Part of a small language model's weights.
Size: 10 layers, width 640, 10 heads of 64, MLP 1728 SwiGLU, vocabulary 16384, 70.6M parameters.
Architecture: RMSNorm after each block, rotary positions, normalized queries and keys.
Each number is 128 + 24 x the weight over the matrix's rms, rounded and kept within 0 to 255. Layers, rows and columns count from 0.

# layer 7 MLP down (transposed), 1728x640, rms 0.0442, rows 95-161, columns 224-255
[[121 141 150 140 132 119 115 144 199 112 100 143 135  94 131 163 110 113 122 114 148 112 113 128 110 106 133 115 114 112 102 148]
 [141 101 107 126 107 117  68 109 137 156 150 181 140 122 113 112 117 157  93 146 149 132  50 167 153  71 140 148 161 127  99  97]
 [175 145 134 180 111 123 137 113 108  88 143 160 203 127 122 160 156 115 141 168 110 125 192 122  81 105 140 115 131 135 139 141]
 [149 145 144 142 117 107 154 102 107 126  87 144 134 176  74 139 137 131 116 137 108 129 133 181 127 110 150 123 114  84 152 114]
 [162 173 128 115 122 149 129 131 135 137 168  90 161 121 173 139 112 141 137 151 142 132  92 152 113 102 127 129 155 146 117 146]
 [127 112 113 156 107 103 136 163 108 124 147 111 169  99 115 103 119 147 108 133 169 119 134 109 137 129 118 127 165 148 112 143]
 [ 85 101 182 132 156 116 101 119 115 139 101 122 110 144 143 105 108 113 120  72 100 142 159 140 124 144 113 140  95 134 149  98]
 [158 132  55 133 101 114 124 143 113 150 155 157 135 171 137 153  90 104 132 140 124 114 148 113  98 141 129 121 114 127 140 123]
 [136 165 128 161 131 137 160 157 114 139 131 128 152 124 149 147 115 134 144 124 185 108 238 154 135 141 107 112 109 142 121 125]
 [131  90  98 132 139  99 107 147 139 141 134 145 134 145 112 132  97 120 162 122 144 134  73 137 183 150  94 154 147 152 129 146]
 [123 110 126 125 149 144 119 130 124 146 109  80 119 150 134 133 184 159 153 125 139 161 142  89 135 128 138 135 170 112  90 131]
 [108 141 136  90 148 113 142 144 141  72 124 129 140 145 111 109 125 137 126 146 142 148 186 129 111 111 165 152  79 160 118 144]
 [155 151  93 166 119  78 115 122 118 102 140 120 151 132  69 126 104 131 108  94 153 112 154 129 108 153 123  86 140 134 120  81]
 [134  81 122 121 133 164  89 134  80 137 126 150 127 109 146 153 142 153 148 118 185 130 216 111 130  84 123 123  89 105 130 126]
 [152 151 160 155 118 125 128 134 138 148  95  97 131 116 122 110 141 149 139 107 132  74  28 141 135 119 123 121 116 128 102 106]
 [146 134 114 175 150 170 115 160 170 118 130 111 110 109 158 113 100 145 161 156 131 113 158 136  99 143  95 163 111 116 128 154]
 [166  73 147 145 103 122 105 135 137 109 141 124 153 166 154 116 123  89  95 111 168 113 223 118 114 135 134 157 140  95 191 144]
 [146 154 122 138 131 176 120 158 111 140 124  90 120 135 112 105 161 137  99 119 168  66 170 160 133 170 127 133 144 194 142 123]
 [116 123 125 139 121 155 126 113 164 103 129 132 128 168 116 171 141 139 138  96 145 142 179 179 112 117 144 127  70 151 139  96]
 [100  93 147 100 100 115 120 124 153  70 126 113 153 151  98 125 119  91  96 107  98 166  50 102  79 115 121 144 146 173  95 133]
 [131 165 120 119 107 137 152  98 151  86 145 109 155 138 121  96 156 155 134 117 127 111  24  90  99 145 141 127 126 127 134  99]
 [117 131 165 163 140 105 152 117 134 136 145  99  97 131 147 140 139 142 147 133 134 163  76 139 122 138 149  94 130 177 123 165]
 [129 134 132 116 131 123 154 134  81 158 123 157 112 106 132 124  98 108 147 144 105 121 223 160 110 118 133  80  75 107  79 152]
 [122 161 146 142 158 148 106  89 140 161  96 135 119 104 153 149 102 135 145 107 111 126 255 137 136 145 141 134 118 112 124 113]
 [121 155 133 140  72 126 105 111 165 125 138 149 142 123 120 107 103 123 177 103 104 149  96 131 103 109 131 146 152  99 116 129]
 [153 138 124 132 155 109 151 154 126 130 152  75 110 121 138 147 140 150  95 126 124 102 172 186 152 135 136 112 111 106 109  93]
 [106 175 107 149 115 131 105 168 119 136 126 117 130 146 151 130 120 184  98 107 118 155 143 183 157 131 120 127 116 146 122 143]
 [153 143 137 115  99 140 125 132 164 116 138  84  69 153  92 163 132 126 129 147 118 160  91 158 100 146 113 134  92  86 119 113]
 [174 132 133 139 132 129 146 108 142 147 167 126 100 127 129 158 131 161 147 166 107 116 105 118 135 142 133  72 102 152 112 146]
 [134  96  96 109 150 143 118 109 145 113 157 158 127 140 105 136 144 114 111 110 133 142 255 162 144 129  96  96 107 178 173 165]
 [146  75 119 135 119  68 111 107 146 181 110 116 152 119 132  98 113 103 128 140 102 130  92 190 142 137 139 148 128 123 166  77]
 [121 111 122 115 105 135 154 138  91 169 124 132 112 177 143 134 115 117 135 162 136 119  62 152 119 143 106 116 177 124 100 121]
 [174 120 149 120 106 104 129 116 155 130 128 117 143  99 110 148 110 110 125 165 149 111 191 169 165 146  61 164 125 139 107 137]
 [121 122 168 110 156 151 134 120 114 120 132  82 134 109 101 110 159 148 121 122 126 144 132 108 148 139 131 130 105 137 146 112]
 [116 123 128 121 135 117 130 109 139 121 172 115 115 134 106 129 133  96 111 135 117 126 153 154 142 132 131 132 134 112 100 110]
 [121 117 161 126 140 117 106 127 147 146 121 124  83 138 172 118 138 119 170  92 146 130 186 145 104 152 111 112 140 140 155 139]
 [ 95 124 117 114 114 121 120 165 120 156 146 146 127 141 147 116 127 155 132 126 128 172 127 157 116  94 150 157  88 154 127 114]
 [118 208 125 159 140 153 155  96  93 142 107 126 117 143 120 128 170 135 144 152 134  85  55 109 167 114 129 143 145 144 133 135]
 [123 126 169 122 125 109 117 144  94 139 141 114 167 125  99 124 131 145 171 125  87 158  77  79 128 117 165  74 113 111 118 126]
 [127 153 115 145 173 171 107 128  93 135 116  89 134 141 183 135 100 165  98 112 124  96 190  94 151 128 154 174 122 113  73 152]
 [ 97 161 142 107 121 123 142 128 190 108 156 184 102 123 135 139 111 139 122 156 153 113 117 105  90 161 118 166 111 113 162 119]
 [139 129 104 115 155 150 129 141 113 121  99 129 143 122 141 206 141 108 114 119 149 124 128 196 128 102  98 129 137 150 138 138]
 [129 127 113  90 144 106 103 149 169 132 134 160 150 130 100 130  79 120 147  99 110 130 236 119 107 101 105 135 138 134 117 165]
 [ 99 122 148 124  98 116 133 134  96 131 153 102 141 143 120 107  86 149 139  85  63  91  89 101 121 130 151 144  91 149 130 113]
 [141 197 110 130 126 116 157 109 156 145 115 140  71 119 147 101 126 116 124 151 143 168 178  85 147 119  89 102 116 117 143 106]
 [150 127 118 119 107 135  99 115 180 135 144 176 171  81 119 133 141  80  64 149  91 109 150 113 124 110 125 118 118  87 144 128]
 [114 138 120 166  83 135 111 129 159  88 136 131 133 130 124 112 127 120 104 145 118 174 138 119 118 119 129 124 121 111 113 138]
 [116 143  80 110 126 132 142 130 108 144 139 151 136  90 137 128 157 115 118 151 111 109  80 127 106 138 134 110 140 159 128 162]
 [117 126 111 154 181 107 116 118 110 126 169  84 173 140 140 118 142  73 119 141 156 106 133 117 124  85  93 121 119 122 121 106]
 [106 145 181 130 120 103 123 125 163  71 168 106 166  94 134 116 133 168 107 104 114 167  61 128 122 117 115 102 107 103 121 143]
 [ 98  95 155 128 166 116 131 143  70 111 117 107 120 120 120 145 156 140 131 172 118  93 116 139  98  98 107 166 109 144  93 138]
 [117 150 137 133  90 153 113 152 153 162 154 101 103  85 129 116 141 129 105 137 117 136 140 185 145 135 169 101 135 147 107 185]
 [123 101 122 160 129 128 194  91 125 155 140  94 162 124  93 114 128 163 151 158 117  93 108 125 121 112 103 155 135 147 123 147]
 [119  97 142 152 118 127 125 112  75  91 155 150  86 142 122  80 134 138  86 113 120 100 255 106 127 158 128 119 118 119  90 172]
 [120 141 129 167  94 120 142 121 130 145 128 163  91 127 143 130 137 130 136 184 136 155 121 150 128 129 139 135 129 117 141 130]
 [117 133 117 109  93 146 111 137 155 121 142 131 104 134 158 104 110 111 145 127 132 144  95 115 120 156 129 137 124 167 144 132]
 [156 141 137 122 120 123 103  67 145 112  94 132 128 144 160  92 109 101  90  89 140  92  73 135 114 107 142  80 109 156 134 114]
 [124 113 155 156 167 142 144 148 114  93 120 142 114 111 118 128 155 110  95 154 164 112 189 135 164 160 130 161 118 120 156 154]
 [115 140 105 116 110 120  83 129 164 121 126 175 112 117 180 147 107 101 149 164 117 127 145  85 111 135 114 122 158 140 134 126]
 [142 104 135 108 155 141  64 115 149 132  85 141 113 154 131 127 137 152 114 155 160 126  91 128 143 118 148 128 105 133 119 126]
 [175  81 147 101  93 120 107 102 143 114 175 111 118 145 111 151 137  89 142  96 140 105 255 122 122 120 105 104  74 125 138 129]
 [ 93 136 139  86 117 156  71 157 122 137 139 136 136 109 131 100 111 129 140 118 140 175 118  99  98 146 158  89 125 130 135 103]
 [ 90 133 119 128 168 134 142 137 137 135 145 147 164 172 117  98  96 126 122 105 106 166 201 115 148 161 108 114 155 122 132 167]
 [100 115 138  71 140 145 132 121 120  97 116 133 132 114  98 145 184  98 181 132 122 103  55 133  71 124 123  91 125  86 103 126]
 [100 123 173  88 104 144 115 152 133 143 136 163 132 145 141 133 122 106 149 105  87 112 124 116 134 131 148 149 145 153 170 129]
 [151 154 135 126 121 138 131 119 141 144 117 145 104 119 106 114 104  90 168 165 115 110  13  89 119 121 125 113 187 129  86 155]
 [135 116 127 149 145 169 128 176 115 143  73 161 121 141 160 131 111 144 120 133 156 125 182 103 106 116  81 142 117 127  92 148]]
# layer 7 MLP gate, 1728x640, rms 0.0425, rows 96-162, columns 224-255
[[169 139 143 132  69 129 155 109 125  90  84 106 125 140 140 122 135 136 116  79 117 110 115 134 143 149 115 124 109 158 138  94]
 [146 118 133 107 143 133 148 108 108 126 127 151 129 151 131 116 136 126 132  93 141  53  87 117  99 138 148  78 148  92 117 120]
 [ 94 168  87 159 149 168 136 128  79 127 108 137  90 176 175 150 152 125  75 109 103 102 129 142 112 128 151 117 134 113 177 150]
 [153 100  97 112 123 115  97 143 149  80 101  96 106 165  95 170 118 112  97 114  90 138  90  99 115 120 178 120 155 103 152 135]
 [ 93 144 120 139 156 106 116 144 150 164 137 136  91 144 117 108 121 152  92 156 142 138 158 103 138 136 103 139 131 127  73 141]
 [135 168 135 113 119 108 104 135 106 134 155 122 109 105 136 120 167  80 149 113 145 106 126  85 122 152  99 133 147  83 128  92]
 [140 171 101 136 129 139 143 138 144  98 143 112 106 154 126 128 130 181  97 104 149 128 146 113 122 112 119 187 125 122 145 117]
 [147 138 151 153 145 159 132 102 127 142 143  88 103 131 134 129  97 120 107 125 139 142 137 129 155 118  95 112 144 126 123  87]
 [ 83 131 130 137 132 139 140 132 151 136 127 122 163 118 120 100 119 141 122 118 172 131  97 113 177 104  88 150 140 145 133 143]
 [115 113 154 127  77 122 104 144 108  81 161 126 113 117 135 132 183 104  78 104 112 160 122 119 104 132 102 160 152 116 101 116]
 [128  75  98 125 158 169 103 129 110 111 108 127 126 106 142  85 159 142 123 135 187 111 121 118  89 102 110 121 119 122 155 134]
 [125 171 142 164 127 194 134  65 120 148 100 103  96 148 108 110 128 116 156 111  97  96 120 127  86 186  94  99 152 123 121 112]
 [148 141 120 124 135 104 154 123 133 154 198 136 116 159 136 142 114 142 102  95 133 123 118 143 121 130 137 149 117 118 151 113]
 [ 98 125 123 121 121 120 122 115 112 145 136 110 124 153 161 129 117 111 112 125 138 116 161 108  81 124 170 189 133 150 111 157]
 [ 95 140 116 113 125 142 168 108 160 129  62 138 139 127 121 124 137 127 141  98 130 101 126 158 139 176 123 123 150  88 120  98]
 [128 132 121  99 134 152 147 127 135 135  74 151 139 162 139 146 139 106 109 104 132 102 122 139 103 112 111 141 116 104 133  84]
 [157 128 105 110 136 173 137  85 153  81 140 101 123 117 108 101  88 128  61  95 153 142 122 130 152 146 135 127 156 137 108 148]
 [131 150  96 144 157 134 103  80 131 108 120 131 126 145 116  92  88 106 131  97 168 117 130 187 147 161 130 134 126  92 141 106]
 [133 119 114 129 135 169 119 134  99 141  59 100 136  99 141  95 109 139 102  95 145 128 125 169 122 150  82 126 105 136 124 157]
 [113  85 144 116 119  94 152 136  94 105 100 165 135 112 143 124 147  95 123 157 137 156 138 171 117 137  94 180  93 103 129 127]
 [123 110 143 144 110 101 128 163 119  80 114 174 126 146 103  80  71 178 148 117 147 125  82  92 128  87 118 125 105 115 129 152]
 [162 128 129 127 106 119 114 140 137 153 135 129 124 132 151 142 135 120 150 167 161 160  95 110  90 154  86 179 106 100 107 100]
 [120 156 102 154 120 111 152 157 118  64 117 180  92  89  93 140 123  96 113  86 133 179 103 105 144 135 122 150 112 152 178 124]
 [124 130 139 122 122 118 132 110 125 166 138 124 122 118 151 130 119 141 150 140  95 123 124 130 157 124 119 119 182 128 153 119]
 [144 110 123  84 128  98 149 124 108 114 152 100 142 157 137 113 115 120 118 101 130 150 150 192  98 117 133 115  86 116 176 127]
 [163 128  67 172 116 158 169 120 167  78 111 160 123  91 169  78  89 144 129 149 164 129 119 141 127 104 168 137  85 102 142 126]
 [127 104 120 157 141 103  68 111 148 117  90 141 162 172  82 108  91 166 179 139 140 123 117 164 139 100 161 143 117 148 132 103]
 [109 120 146 159 157 134 132 171 121 137 120 147 150 140 152 127 105  87 103 150 140 134 114 120 137 147  74 143 104 166 117 127]
 [142 103  87 116 175 135 173 160 144  97 120 153 164  88  95 130 131  95 151 110 169 172 144 109 144 121 148 136 129 124 114 127]
 [122 163 118 158 152 109 162 116 130 164 111 154 128 136 149  98 108 112 102 143 143 148 144 162 126 102 118 133 141 137 102 123]
 [136  66 148  92  95 154 164 138 140 136 155 102 130 162 158 101 116 136 137 131 135 125 143 152 154 114 150 101 138 102 137  94]
 [140 151 125 125 156 124 116 116 145 130 112 145 109 123 158 139 134 102 124 105  71 134 138 126 127 119 121 125 143 131  99 119]
 [125 130 128 141 118 153 108 159 144 144 148 177 135 113 149 132 136 111 150  98 168 140  84 123 161 105 156 167 138 116 127 134]
 [144 175 106 150 125 150 154 126 156  99  83 112  91 177 147 125 124 150 119 107 104 135 140 116 139 103 114 126 117 143 116  96]
 [155 125 124 153 105 121  80 162 142 119  91  81 114 125 123 120 126 122 139  66 136 108 126 164 112 150 109 123 129 120 150 146]
 [148 118  68 102 132 158 161 163 134  75 103 185 100 128  86 131 114 140 103 121 115 155  93 141 173 125  68 118 115  67 154 106]
 [129 121 125 128 100 135  97 114 157 141 152 145 129 130 138 137 127 135 122 114 122 124 127 184 100 172 136  90 164 136 123 146]
 [ 93 136  88 188 103 135 133 130 137  93 145 109 143 159 154 112 160 130  63 118 136 140  66 136 153 109  89 113 137 171 145 125]
 [158 137 156 161 110 154 169 113 104 137 150 158 157 114 102 112 105 124 132 110  83  89 121 139 124 171 120 151 120  67 139 126]
 [196  98 154 173 129 165 137 105  93 117 125 129 153 143 120 125 105 124 103 111 123 149 125  94 106  96 110 132 129 139 160 124]
 [168 124  87 165 104 146  85 130 136 135 128  97  96 135 160 136 129 165 112 127 140 127 104 157 150 126  77 150 109 129 143 117]
 [102 131 116  95 135 148 138 132 114 112 135 144 147 135 163 114 164 129 143 109 176 112 156 156 121 148 135 135 159 124 174 117]
 [110 129  99 158 144 132 158 136 123 105 143  93 125 114 127 104 146 160 134 105 124 109 113 135 102  96 154 114 123 163 166 117]
 [135 124 161 138 137 120 145 110  93 172 148 139 113 135 121 108 132 130 150  90 150 101 118  83  64 180 149 105 134  94 113  87]
 [134 106 105 162 143 115 124 134 129 113 140 115 135 114 128  99 153 112 146 126  86 144  97 132 117 122 148 108 112 160 143 126]
 [119 135 109 147 131 130 185 159  97 138 101 183  99 124 116 138 111 156 129 132  98 103 187  98 143 118 173 131 131 133 159 136]
 [110 144 107 101 120 140 125 102 152 151 154 121 116  99 138 100 103 110 168 134 172 149 124  99 137 110 152 112 152 144 178 128]
 [128 163 138 125 147 104 131 171 121 133 152 151 167 123 159 127 132 105 132 135 131  87 158 121 139  92 121 143 109 129 178 122]
 [ 97 122 110 135 134 109 168 139 103 128 143 120 138 105 132 103 136 152 109 147 142 111 127 115  98 106 157  82 168 149 141  82]
 [148 102 158 116 148 124 149 135 140  77 132 129 149 154 153 125 128 124 120 121 162 118 137 111 140  97  78 155 120 118 109 110]
 [ 78 121 116 128 125 104 137 140  95 100 157 136 112 140 107 125  99 161 174  82 127 145 156 110  82 118 142 158 118  93 185  99]
 [164 154  77 114 156  98 155 124 136 111 107 114 131 134 126  90 126 139 130 114 103 112  94 141 144 137  82 162 142 140 139 172]
 [145  96 117 145 129 124 142 114 116 138 126 141 149 142 121  74 172 130 102 124 116 130 107 148 105 148 125 152 150 146  95 137]
 [137 107 108 120 153  85 126  91 136 128 107  90 130 144 141 135 128 124 108  86 171 152 147 127 114 119 115 118 140  80 120 119]
 [143 130 108 153 112 115 112 124 156 115 124 130  94 147  98 122 115 142 110 148 124 153 137 119 107 121 138 132 123 118 103 102]
 [136 172 126 128 134 137 155 141 142 108  77 171 120 132 151  93 110 116 125 172 114 101 123 118 107 138 162 129 158 127 107 143]
 [124 132 106 163 149 124 144 102 126 108 132  82 120 115 134 161  65 121 134 128 105 113 129 122 113 151 132 192 123 135 116 172]
 [154 107 141 153 167 125 143 126  96 156 157 135 161 123 109 117 113 154 100  94 172 104 148 136 150 138 113 130 108 148 136 113]
 [123 136 128 156 109 118 129 120 138 133 149 127 122 117 149 111 134  84 133 131 109 147 166 109 148 109 137 128 147 107 134 127]
 [ 89 114 101 133 131 124 151 141 114 132 150  93 148 152 143  89 148  87 132  83  90 124 125  71 149 127 111 136 169 120  87 116]
 [125 134 134 127 124 144 173 168 100 120 146 113 133 127 137 119  72 127 125 139 144 126 106 139 140 146 128 152 137 124 166 152]
 [ 94 118 129 134 181 168 123 106 114 133 109  88 155  86 137 150 136 168 135 149 108 123  87 143 129 168  97 195 133 168 113 119]
 [144 148 129 203 131 148 121 111 117 159 125 106  98 133 152 144 164 148  80  68 140  93 143 154 142 120 131 174 151 118 144 140]
 [126 110  91 120 123 125 122 120  74  90 148 103 126 156  83 137 103 140 129 142 125 103 131 108 128 139 121 144 124  90 110 117]
 [145 111 131 139 126 167 103 105 153 139 143 139 126  89 152 183 132 140 102 126 112  97 145 162 103 159  83 184 165 142  88 157]
 [121  93 142 124 104 117 161 131 129 123 100 122 151 151 156 116 138 173 119  68 135 146 106 129 135 113 174 123 135 121 139 122]
 [149  92 131 107 137 122 110 122 132 122 129 150 162 168 187 130 111 132 125 121 129 110 140 134 140 141 128 171 128 133 130 144]]
# layer 7 MLP up, 1728x640, rms 0.0451, rows 96-161, columns 224-255
[[107 116  80 163 150  93 102 149 131 164  95 161 122  77 148 117 132 134 138 162 116 119 101 117 127 108 136  93 119 137 155 111]
 [132 117 126 150 101 130 115 144  80  93 100 121 115 135  94 164 113 166  78 151 181 145  96 107 128 144 133  95 109 103 137 111]
 [166 145  99 159 124 164 165  84  94  95 121 165 140 134 144 128 127 112 123 137 113 139 141  90  91 170  68 159 109 132 105 107]
 [143 136 147  86 136  92 171 169  91 164 147 103  97 169 126 130 140 163 173 104 115 114 148 192 153 115 154 109 169  91 124 175]
 [167 112 180 134  94 147 129 131 115  86 152 146 207 108 157 103 176 150 156 176 105 124 114 160 159 112 157 138 108 115 158 110]
 [129 132 127 117 159 165 143 146 156 105 155  78 112 150 159 131 125  94 161 126 171 140 127 149 151 119 125 156  63 138 133 130]
 [103 148 136 145 113 115 150  85 114 197 136 147 119 147 132 128 159 150 150 108  98 149 123 176 139 105 103 133 141 119 147 124]
 [124 142 122 114 103  88 122 135 174 104 133 150 108 110 126 126  95 138 146 118 102 169 138  85 134 131  79  84 142 151 151 162]
 [128  59  92  98 148 160 136 163 111 113 149 111 123 104 117 134 143 151 168 126 123 122 107  95 131 142 129 147 133 130  94 164]
 [114 164 110 133 171 109 149 119 148  72 114 159 150 151 173 143 112 118 115 124 138 143 117 142 131 150 130 147 115 142 117  96]
 [107 135 127  79 106 113 124 133 123  90  95 140 137 127 156 126 147 125 142 129  91 139 151 140 150 124 210 128  83 126  82 125]
 [118 116 147 132 125 128 121 140 110 130 146 111 134 134  99 140 127 169  99 103 132 112 122 120 145 121 121 118 106 160 159 135]
 [118 130 101 140 115 136 158  86 117 142 109 146 124 150 129 151  79 155 104 146 112 153 170 135 177 134  97 133 108 114  97  93]
 [125 152 102 120 150 136 134 152 106 163 166 121 108 114 178 121 118  85 111 143 142 103 127 118 125 147  92 140 117 151 118 128]
 [135 148 125  94 125 147 139 166 164 127 132 128 116 118 119 120 134 139 120 127 133 184 122 130 105  95 123 157 125 172 112 126]
 [151 140 169 145 146 113 121 137 143  94 128 139 135 116 125  76 103 143 135  96 138 170 104 150 156 180 129 144 107 105 132 127]
 [140 105 119 114 112 112 181 161 138 143 119 105 169 147 118 124 119 122 184 104 112 167 113 130 136 104 107 144 127 140 132 118]
 [161 151 113 168 122  89 143  97 136  84 114 136 105 121  72  99  95 157  99 124 123 149 111 173 122 109 130 141 131 125 143 122]
 [129 113 136 136 148 101 142 126 125 135 175 116 104 164  88 153 139 167 100 152 140 146  93 112 159 142 121 143 140 163 195 102]
 [129  93 136 131 127 123 125  93 107 137 115 156 145 138 142 134 141 140 149 163 133 129 128 123 109 110 116 118 154 129 139 153]
 [ 76 115 187 152 110 122 146 147 130 122 132 164  87 128 116 135  95 152 132 146 159 126  73 124 141 102 100  74 111 135 104 150]
 [133 105 156 124 155 122 150 141 120 123 142 133 144 106 137 110 113 190 176 145 128 130  93 135 139 125 109 125 112 114 147 166]
 [101 105 148 129  95 150 125 117 137 129  99  90 145 140 101 115 135 142 128 137 117  89 130 120 125 153 184 101 118 150 149  99]
 [106 129 110 117 128  86 115 120 103 132 123 114 117  97 124 112 172 158 106  90 159 156 151  96 157 108 113 142 146 149 132 114]
 [163 142  69 168 123 115 136 139 135 146 124 106 123 132 133 144 113 116 134 135 160 117 105 111 188 137 106 142 145 130 120 141]
 [112 159 116 102 117 139 107 116 117 122 120 105 182 168 117 119 139 130  86 127 134 110 115 159 124 122 117 142 109 135 152 133]
 [ 63 178 106 174 101 130 111 153 157 105 120  80 149 152 114 128  83 115 133  98 163 145 136 142 116  98 107 167 124  56 128 136]
 [116 147 105  98 135 163 109 124  99 163 123 111 116 127 134 112 158 129 126 153 134  69  89 142 139 141 146 108  99 160 174 127]
 [128 159 106 140 133 130 113 101 143 128 109 113  82  91 170 113  59 126  97 111 167 130  88 114 138  97 136 112 118 123 143 128]
 [112 104 129 141 112 129 137 157 103 104 145 142 154 135  88 128  92 114  95 130 132 154 141 110 126 133 135 104 127  90 183 157]
 [109 111 141 135  99 104 160 175 117 148 125  80 101 184 144 118 134 110 126 120 178 119 132 170  72 122 104 126 126 104 119 135]
 [ 91 131 164 102  96 111 127 157 128 126 134 124 158 110 108 160 123 114 158 148 120  78  99 161 117 112 163 159 121 149 135 120]
 [ 79 107 138 121 111 119 169 116 122 142 139 124 139 175 116 126 128 113 133 116 105 133 157 156  69 167 157 157 123 139 146 130]
 [137 140 134  94 160 134 150 112 133 142 127 109 157 166 156 149 161 145 166 145 150 147  91 112 123 147 153 109 105  97 108 138]
 [110 105 141 154 143 133  86  93  97 117 111 137 130 124 147 157 129 117 127 143  91 105  85 138 138 169 128 153 123 178 137  87]
 [146 143  74 153  98 136 129 144 130 111 156 151 107 163 155  48 108 109 103 139 136  99 132 119 109 139  95 127 155 143 129 162]
 [ 88 150 133 103 158 116 120  84 131 139 106 150 117 131 138 139 109 159 136 159 126 103 101 129 138 153 152  98 109 110 118  89]
 [100 161 183  91 112 126 113 104 129 125 179 145 181 154 113 149 113 135 108 122 125 135 124 127 136 154  84 150  91 101 144 146]
 [158 160 102 133 146 135  97 170 148 148 148 120 137 165 131 139  91 118 121 131 121 114 128 127 121 161 205 120 159 121 147 130]
 [105 124 117 122 146 108 127 140 139 112 112 130 142 126 104 108 127 144 169 129 104 145 115 129 102 118 112 134 115 163 176 103]
 [121 129 134 155 145  79 157 116 111 161 139 119 170 144 173 138 132 123 120 137  80  91 107 103  87 127 126 104 140 106 104  87]
 [112 122 135 122 102 125 132 100 100 133 166 108  97 110 120 130  96 141 113 109 139 149 107 123 131 175 158 129 120 119 136  96]
 [155 128 141 146 131 134 139 122 111 103 157 144 147 141 125 130 150 105  94 137 108 106 100 113 131 171 127 110  95 103 118 100]
 [149 142 118 130 110 150 166  97 154  89 132 117  94 134 125 187 148 127 111 136 117 119 127 137 105 127 126 155 107 177 203 157]
 [106 147 153 126 141  78 150 145 155  99  66 159 136 103 116 119 133 136 151 147 133 146 125 105 104 140 124 171  95 116 154 103]
 [143 153 127 149 131 137 146 124 130 143 130  98 135  96 128 121 143  98 145 135 128 129 113 129 160 117 132 113 122 113 122 130]
 [168 113 127 123 131 142 188 124 133 131 153 158 108 139  85 122 140  88 160 130 180 100 164  85 109 154 111 120 117 163  89 151]
 [140 141  83 134 153 108 168 134 130 127 173 105 158  88 181  96 152 117 148  98 129 134 137  92 154 132 165 156 118 151 127 131]
 [132  94 141 107 116  89 115 146 116 137 105  63 131 130 155 130 159 124 122 150 146 110 119 109 143 138 128  95 127 178 115  88]
 [131 144  97 118 163 122 132 132 119 105 126 124 160 132 103 168 130 136 121 137 138 103 133 142 139 166 126 168 142 135  82 143]
 [121 152 118 114  94 145 120 103 119 130 112 133 128 140 107 136 152  96 134 171 161  82 134  96  96 134 134  96 140 170 172 123]
 [ 98 105 148 170 103 144 112 153  95 133 115  96 138 112  77 167 120 107 134 174 151 130 139 104 114 103 128 133  94 104 176 140]
 [101 138 127 147 160  95 117  78 161 140 124 132 127  96 134 181 135 160 151 100 140 117 126 128 127 105  92 118 117 122 123 114]
 [152 139 156 124 102 174 145 123 166 108 130 115 131 144 143 163 128 158 119 135 100 148 128 133 118 142 179 140 100 169 157 117]
 [121 129  86 190 125 116 192 110 134 144 106 121 142 130 135 117 107 117 124 119 112 109 144 134  94 142 157 140 118 118 126 109]
 [ 64 116 103 159 169  92 158  89 116 167 103 168 111 159 142 162 155 144  96 153 138 115 144 152 111 118 149 146 144 164  80 107]
 [127 139 130  81 141 173 140 145 154 105 134 150 150 156 139 148 118 122  89 115 137 109 105 191 117 136 164 110 119 120 122 111]
 [125 155 109 114 114 123 138 131 103 140 143 139  79 156 158 155 113 169 136 143 133 117 112  94 119 110 137 148 159 102 144 100]
 [138 125 159 126 138 145 165 111 133 123 135  99 144 158  99 107 137 165 121 136 106 113 137 135 109 120 147 141 158 114 171 164]
 [113 102 158 130 110 145 175 138 112 100 144 122 148 128  94 196 146 134 126 142 125 157 120 141  96  87  82 100 141 134 136 153]
 [109 119 155 143 108 103 104 120 116 124 142 137 122 118 152 152 121 129  92 127 133 105 150 103 147 136 124 153  74 139 158 117]
 [158 137 131  96 128 136 120 120 136 108 160 128 163 151 166 104 100 107 123 118 104  88 173 100  90 144 121 103 115  73 102 129]
 [177 144 112 165 112 149  93 115 166 139 152 122 126 145 120 125  97 124 119  89 116 177 148 112 124  99 103 169 130 133 139 110]
 [105 101 129  91 153  98 163 100 165 101 163 124 100 158  86 176  94 145 124 124 110 149  82 122 150  84  92  67 158 148 131 140]
 [168 152  97 131 113 173  84 135 148 119 148 100 119 148 144 119 111 128  92 133 111  82 131 115  97  89  98 135 140 115 135 142]
 [113 159 166 180 147 166 135 176 121 147 115 138 127 136 119 120 145  56 119 104 125 155 128  50 126 149  83 111 144 156 107 167]]